Each number is 128 + 32 x the weight over its row's rms, rounded and kept within 0 to 255. Layers, rows and columns count from 0. The size above them is the row's rms in percent of the matrix's.

# layer 7 MLP down (transposed), 1536x384, rms 0.0289, rows 1079-1095, columns 96-191
size [114 102  93  95  88 106 117 121 110 116 112  98 101 106 110  64  87]
[[106 156 113 121 166 134 135 135 127 149 111  92  61 127 188 122 136 207 151  78 176 113 119 158 161  84 120 108 178 154  64  97  76 194 140 132  73 132 196 131 161 123 115  62  98 126 135  84 158 129  92  71 114  83 142 162 178 109 168 123 107  77  85 119  96  77 132  94 170 146 132 142 147 160 155  89 120 102  77 109  86  98 128 164 161 130 118 144 107  74 255 127 137 106 123 135]
 [170  55 112 150 105 161 139 184 110 132  79 201 155 134 136  66 126 143 136 159 104 149 114 114 134 128 114 150 126 145 175  87 118 160 139 132 131 133 106 128 176 128 160 143 102 149 124 138 114 156 120  82 123  94 168 112 139 190 105 146 104 125 109 134 108 193 113 156 116 112 122 132  75 142  57 210 176 149 131 143 112  86 136  79 144 133 156 122 109 129 163 112 106 116 138 163]
 [116 141 123 131  72 141 145 145 148 125 200 194 146 150 124 138 112 175 111 110 197  88 108 107 179 143 108 174 113 145 125 178 163 156 156 159 108 125 193  84  87 130  88 163  84 145 117 164 100 158 149 122 153 142  95  86 135 113  71 140 129 136 162 171 139 112 153 114 181  59 132 130 112 170 128  48 157 163  88  87 150 103 160 138  91  86 176 131 171 118  97 107 166 136 126  91]
 [107 116 143 124 150 147 165 123 130  69 196  82 149 154 169  87 103 161 113 119 161  99  99 124  88 147 122 100 143 110 116 125 129  94 126 157 119 139 118 101 133  81 115  94 152 118 139 142 135 152 151 105 142 159 137  77 174 126 128 154 149 173 102 107 136 147 143 143 187 222 147 108 153  57 127 107 145 113 154 128  90 112 185 162  80 179 125  79  92 114 134 103 109 122  96 150]
 [155 138 127 116 150  80 118 137 157 164 157 145 114 128  82 135 110 180 109 120 109 116 157 119 110 162  76 156  86  98 192  75 156 111 145 132 110 131 163 164  96 155 122  71 153 101 124 127 161 147 106  89 109 117 100 121 139 139 110 100 163 118 106 123  72 106 134 127  63 137 128 137 142 137  74 159 153 104 185  93 150 141 238 105 155 141  70 166 142 104 105 134 161 143 125 159]
 [ 71 132 121 159 153 136 127 182 175 153 109 132 108 118 162 137 130 189 119 116 156 193 157 130 129 133 110 102 202 172 136 123 130 144 102 103 169 113 149 114  69 151 159 137 130 112 117 129 139 181 131 138 159 142 148  93  87  95 150 102 105  97 156 127 195 145 181 112  97 167 110 197 133  67 164 130 123 132 125  34  95 146  76 197 115 133 152 115 163 113  91  88 190 140 128 125]
 [163 103  97 115 114 151 144 125  70  55 118 137 104 117 166 136 125  82 162 142 162 140 148 123 118 135 142  91 156 183 139 103 134 168 130  81 120 157 128 180 146 129 151  89 170 104 113 114 122 101 171 145 107 172 119 128 141 171 141 170  72  77 113 150 105  96 189 142 143 158 136   0 142  90 102  94  77 115 126  92 160 115 154 130  68 158  94 178 134 131  62 167 175 139 131 142]
 [158 148 110  56  96 110 137 166 135 114 132  99 172 174  95 163  77 110 123 123 200 125 121 181 131 117 130 100 105 162  77 133 195  55 148 151 176 114 124 107 197 170 104 128 123 154 134  98 122 172 196 168 131 156 177 136 156 128 151  72 110  75 146 182 150 118 172 158 105  96 116 164  79 150  88 111  88 118 139 113 109 124 125 153 118 137 120 136 121  85 115 130  84 139 120 169]
 [116  93 155 115 180 121 125 148  51  89 111  97 104 170 152 152 140 106  96  80 143 135  72 148  98 164 150 106  88 106  98  98 112 106 144  93  55 112 120 157 140  98 137 142 162  62 125 142 102  73 161  88 129 146  86 107 125 125  85 195  96 108 116 135 117 137 107 128  75 157 157 109  88 132 141 138 103 128  82 172 127 124  71 114 193 140 163 135 158 118 131 137 121 156 150 116]
 [140 112  69 104 128 170 115 137 126 152 122 113 163  81 175 132 140 154 123 108 109 108  99 140  85 128  64 165 171 161 149 152 136  84 119 108 212 182  96 183 147 122 145 124 186 107 126 112 109 149 129 161  87 138 165 151 134 132 133  93 164  92 134 135 110 138 168 181  78 103  97  90 114 175 113 117 172 118 116  65  71  84 149 123 158  75 134 167 120  70 123 150 131 137 151 192]
 [160 127 110 102 180 156 120 106 116 161 151 101 108  80 155 147 194 160 158  55 134 134 115 128  73 131 127 124 124 115 123 118 150 109 195 135 152 125 185 128 119 156 123  76 136 203 158 171 119 119 163 114 132 176  90  83 141 177 112 150 123 150 150 100  80 125 108 116 147 128 172 111 153 143 169 128 141 116 117 114 133 167 142 127 161  65 147 139 101 139 160  99 105 128 110 168]
 [111 116 118 140 189 130 104 156  94 137 176 134 159 172 101  67  82 128 140 137 105 119  63 117 139 120  98 142 128  83 102  81  70 105 120  97 125 138  65  89 233 150  99  88 108 183 122 116  98 147 154  88 127 119 127 109 131 146 119 138 120 138 143 151  89 124 167 103 111 168 115 124 113 134 151  93 167 166 135 137 123 118 112 129 155 175 159 150 122  87 127 111  95 171 106  98]
 [147 107 111 128 143 141  96  77 107 111 127 161 112 170 144 151 141 170 108 120 113  42 123 167 177 199 118 173 125 144 148  98 153 112 105  99 110 136 127 100 183 101 145 106 123 108 127 145 133 152  91 152  99 124  86  93 138 103 115 150 173  93 139 124 153 173 155  88  61 145  94 111 110 139 166 155 184 161 138 106 116 117 181 152 154 135 107 117  95  87 102 106 108 129 115 142]
 [203 105 125 135 156  59 167 108 142 121 137 157 140 121 176 140 147 138 115 133 171 134 186 143 129  99 134 101 142 178 127 174 150 104 112 141 127  80 169  82 143 148 115 109 120  89  73 117 123 167  35 136 146 130 140 127  32 157 143 171 124 144 104 111  85 137 102 141  78 129 122 115 119 134  89 149  99  83 189 159  98 133  99 108 141 159 130 190  65  94 139 122 136 146 207  98]
 [ 77 129 148 119 137 138 134 157 159 162 142 125 146 146 110 122 112 148 146 150 133  97 150 140  76 112 116 153 153 122 129 179 161 221 155 166 134 140 176  80 123  89 124 155 149 130  69 124  97  98 186  89 119 179 185 149 126 113  98  78 187 124 118 139 166 116 142  87 126 165 132  90  76 143  64 110 181 126 133 138 184 116 155 195 154 134  82 174 103 123 128 179 157 111 127 155]
 [123 124 123 201 113 115  91 187  62 133 135 111 162 139 100 153  66 165 137 150 147  58 139 109 107 157 112 167 164 169 158 118 101 138  94 121  95  88 141 100 149 206 130 124 106 155 111 169 139 152 120  74 118  84 146  83 169 129 131 131  75 121 154 121  79  98 140 215 152 132  70 158 124 117 114 153 129 164 141 146 114 156 139 157 183 132  77  73 118 111 121 132  81 143 155 165]
 [117 152 153 158 164 159 115 170  96 175 107 106 210 115 124 118 119 112 164 145 108 112 165 109 149 137 138 143 162 123 180  85  70 120 128 128 147  53 131 110 169 166 117 176 176 129 113 145 125  78 102 112  75 127 149 111 119 132  96 117 150 112 178 150 151 139 171 154 161 106 139 123  50 134 140  80 132 125  81 126 147 181 169 137 121  76 120  82 130 102  99  86 117 160  99 165]]
# layer 7 MLP up, 1536x384, rms 0.0542, rows 1080-1095, columns 96-191
size [102  92  99  85 111 114 116 110 117 107  94 105 104 106  67  88]
[[122 182 161 178 108 148  96 116 163 141  78 143  87 115 117 136 140 100 109  92  90 132 136 112 146 126 123 162 135 134 122 153 139 164 141 137 107  68 100 114 133 134  88  98 163 168 125 181 105 132 184 152 164 169 136 102  85 101 166 124 168 108 146  95  83 154 114 176  84 161 121 111 139 125 135  98 113  23  97 101 152 133 148 134  97 172  78 126 133  86 116 152 168 112 171 108]
 [168 133 187 163 170 148 153 146 112 137  96  44 109 148  93 123 137 157 166 116 122 152 207 162 131 159 176 149 146 129 170 160 147  95 123 114 104 151 100 100 121 190  77 164  95 104 177 102 150 146 115 168 114 109 133 100  92  76 120 141 210 169 136  81 154  96 176 100  76 181 149 156 148 134 145 129  83  87 144  99 131 169 128 125  74 147 143 152 122 119 141  67 187 137  94  96]
 [149 127 100  92 165 111  76 109 148 114  84  97  90 142 132 125  89  78 151 118 141 122 151 183 148 162  83  72 134 175  80  56 125 127  91 142  99 112 197  73 111 114 157 115 137 161 111 106 155 129 156 134 207 148  92  97 143 117 106  94 179 140 159 135 150 119  72 106 121 150 121 131  94 136 140 104 158 107  69  90 129 114 107  42 217 180  56 104 174  95 218 122  76 102  92  97]
 [112 137 155 166  95 143 146 119 147 159 117 136  98 137 165 121 130 117 104 139 167 124 133  87  97  58 134  88 171 132  74 188  87 125 116  96 207 109 105  86 136 137 139 137 126 136 165 103 144 125 143 122 132 107 162 112 131 107  55 126 163 150 136  90 196 158 163 126 169 137 144 128 136 118 131 126 102  92 151 151 141 129  80 128  81  99 131 113 146  96 169  67 150 134 151 145]
 [134  83 131 164  83 144 187 147 151 168 142 182 127 135 130  76 154 141 126 135  94 100 163 139 126 104 116 120  82 104 122 104 168 135 108 163  79 155 129 146 112 103  94 101 145  97 108 146  94 133 151  92 122  78 114 173 182 152 143 124 176 108 133  60 134 143 154 158 134  94  84 124 143 170 108 140 139 101 121 158 198 126 200  93  40  66 155 158  79 150 117 155 116 103 130  88]
 [114 113  86 120 128  96 124  84 176 128  74 116 108 125 181 125 150 111  97 127 120 139 129 155 141 118 148 180 152 111  82 111 210 147  99 132  83 157  90 127 125 168 103 110 141 164 121 149 108 134 154 169 102 102  95 164  92 132  82 124 106 114  91 150 111  87 157 121  79  93 171 109 141 174 141 146  98 123 173  75 152 165 142 117 138 119 206 107 209 120 166 158 116  74 139 213]
 [ 70  73 116 134 125 130 169  91 163 174 143 217  64 107 100 131 130  81  79 182  93 160 148  99 132 101 120 159 103 176 149 126  96 125 140  95 113 147 160 129 131  93 117 165 145 141 143 129 143 108  73 182 153 104  89 118  97  97 138 138 138  77 124 110  88 124  88 128  85 129 143 133 163 147 118 138 123 141 127 142 100 127 123 134 128 124 143  94 100 157 129  79 126  67 170 120]
 [103 120 139 159 141 137 123  85 127 165 199 151 127 131  49 113 112 119 176 120  98 142 126 152 162  85 105 155 130  87 154 111 141  56 158  71 207  70 137  97 138 134 119 158 107 188 122 129  83 165 111 141 147 126 131 153  90 160 157  75 115 156 117  99 173 128 152 109 108  78 137  97  90 125 120 192 107 134 112  96 118  89 125  77 125 121  91  96 101  61 149 151  88 105 118 138]
 [ 89 117  92 194 168  68  82 153 127  84  83 110 148 146 130  91 144 100  74  73 163 117 163 156  79 126 173  74 146  91 105 116  73 183 142  92 124 131  92 120 111 123 169 143 118 119 129 146  94 103 101 107 113 115 124 150 134  96 127 105 152 119 129  97 160  56  65 113  92 181  76 130  99 162 145 115 152 156 155 113 126 136  70 121 103 127 100 118  67 124  38 201 147 173 171 109]
 [ 92 177 166  44  69 116 156  97 123 124 148 214 131 102 108 129 143 118 137 130 177 110 137 104  97 173 121 116 155 150 115 136 176 130 149 110 151 100  95  70 134 121 103 173 114 119 131 107 204 110 103 170 106 157 155 109 109 113 131 183 118 149  85 125 164 144 133 121  78 153  80 173 141  91  91 100 112  90 106 186 138 114 132  82 139  90  94  98 154 146 164 123 132 143 122 119]
 [137 132 112 126  83 142  99 159 108 161 186  80 111 101  99 182 145  68 136 114 150 151  93 139  98  89  89 138 138 205 171 128 168 134 143 187 160 110  85  89 167  93 151 138  70  92 163 156 148 102 154 146  96  88  94 113 131 122 169 140  91  59 113 130 110 125 102 182 110  96 129  98 107  45 100 136  81 109  22 136 160 117 128 100 155 130 138 151 115 156 165 157  75 127 106  89]
 [150 142 108  99 119 150 164 175 184 140 153 145 194 127 145  80 100 112 116 155 185 153 149 161 102  98  43 148 104  83 159 106 145 109 113 145 133 172 110 150 119 110 135 140 119 119 108 132 150 153  87  73  99 119 185 171 134 160 149 153 119  96 143 138 136 136 107  79  80 185 140 146 147  90 166 166 148 108 122 150 146 174 136  61 188 128 179 125 109 139  82  89 116 138 145 203]
 [ 42 166 156 185  96 172  77 179 101  59 152 149 114 103 121 150 125 136 112 160  84 163 169  99 118 108 110 200  99  66 148  98 129 128 121 127 159 167  78 168 154 133 125 209 129 214 153 125  84 113 176 104 137 162 111 137 135 146 110 126 125  90 110 136 130 148 174 177 142 105 124 139 130 147 156 139 115  86 109 118 150 157 159 117 152 112 150 117 202 167 136 114 170 115  62 172]
 [139 113  89 116 112 110 157 188 128 152 122 147 111 144 164 122 114 133  85 137 112 108 130 129 146  85  61 137 130 110 138  67 151  26 112  91 125 148 107 169 162 164 137 149 122  65  66 106 157 110 123  84 143 153 117  82 133 170 148 111 133  95  88 127 126 156  96 146 101 174 110 202 104 137 149  73  55 104 149 162  70 169 126 101  63 116 111  92  78 153 103 120 144 110  58 102]
 [ 94 235 137 110 198  75 114 120 154 140 132 158 132 107 152 129 126 102 114 116 122 152  96  99  93 153 165 130 118 137  46 147 188  93 102  90 142 165 124 140  84  51 140 145 134 120  74  81 128 212 126 132 178 167 143  83 130 136 139 118 140 203 196 149 122 137  91  95 182 163 179 127 145  86 133 154 182 142 102 163 165 170 115 112  77 118 140 144  82 144 107 113 159 147 183 129]
 [150 176  65 164 163 138  80  82 117 116 138  93 131  92 126 117 150 125 138  93 129 165 118 164 146 180 160 101 141 135 138 104 155  83 181  93  92 140 100 150 158 164 128 139 150 157 140 140  88  87 168 114 120 195 107  90  92 120 153 170 124 147 121  93  79 168  51 117 126 177 144 137 131  62 103 180 121 151 131 130  93 122  93 127 127 103 107  98 126 135 115 123 112 107 153 158]]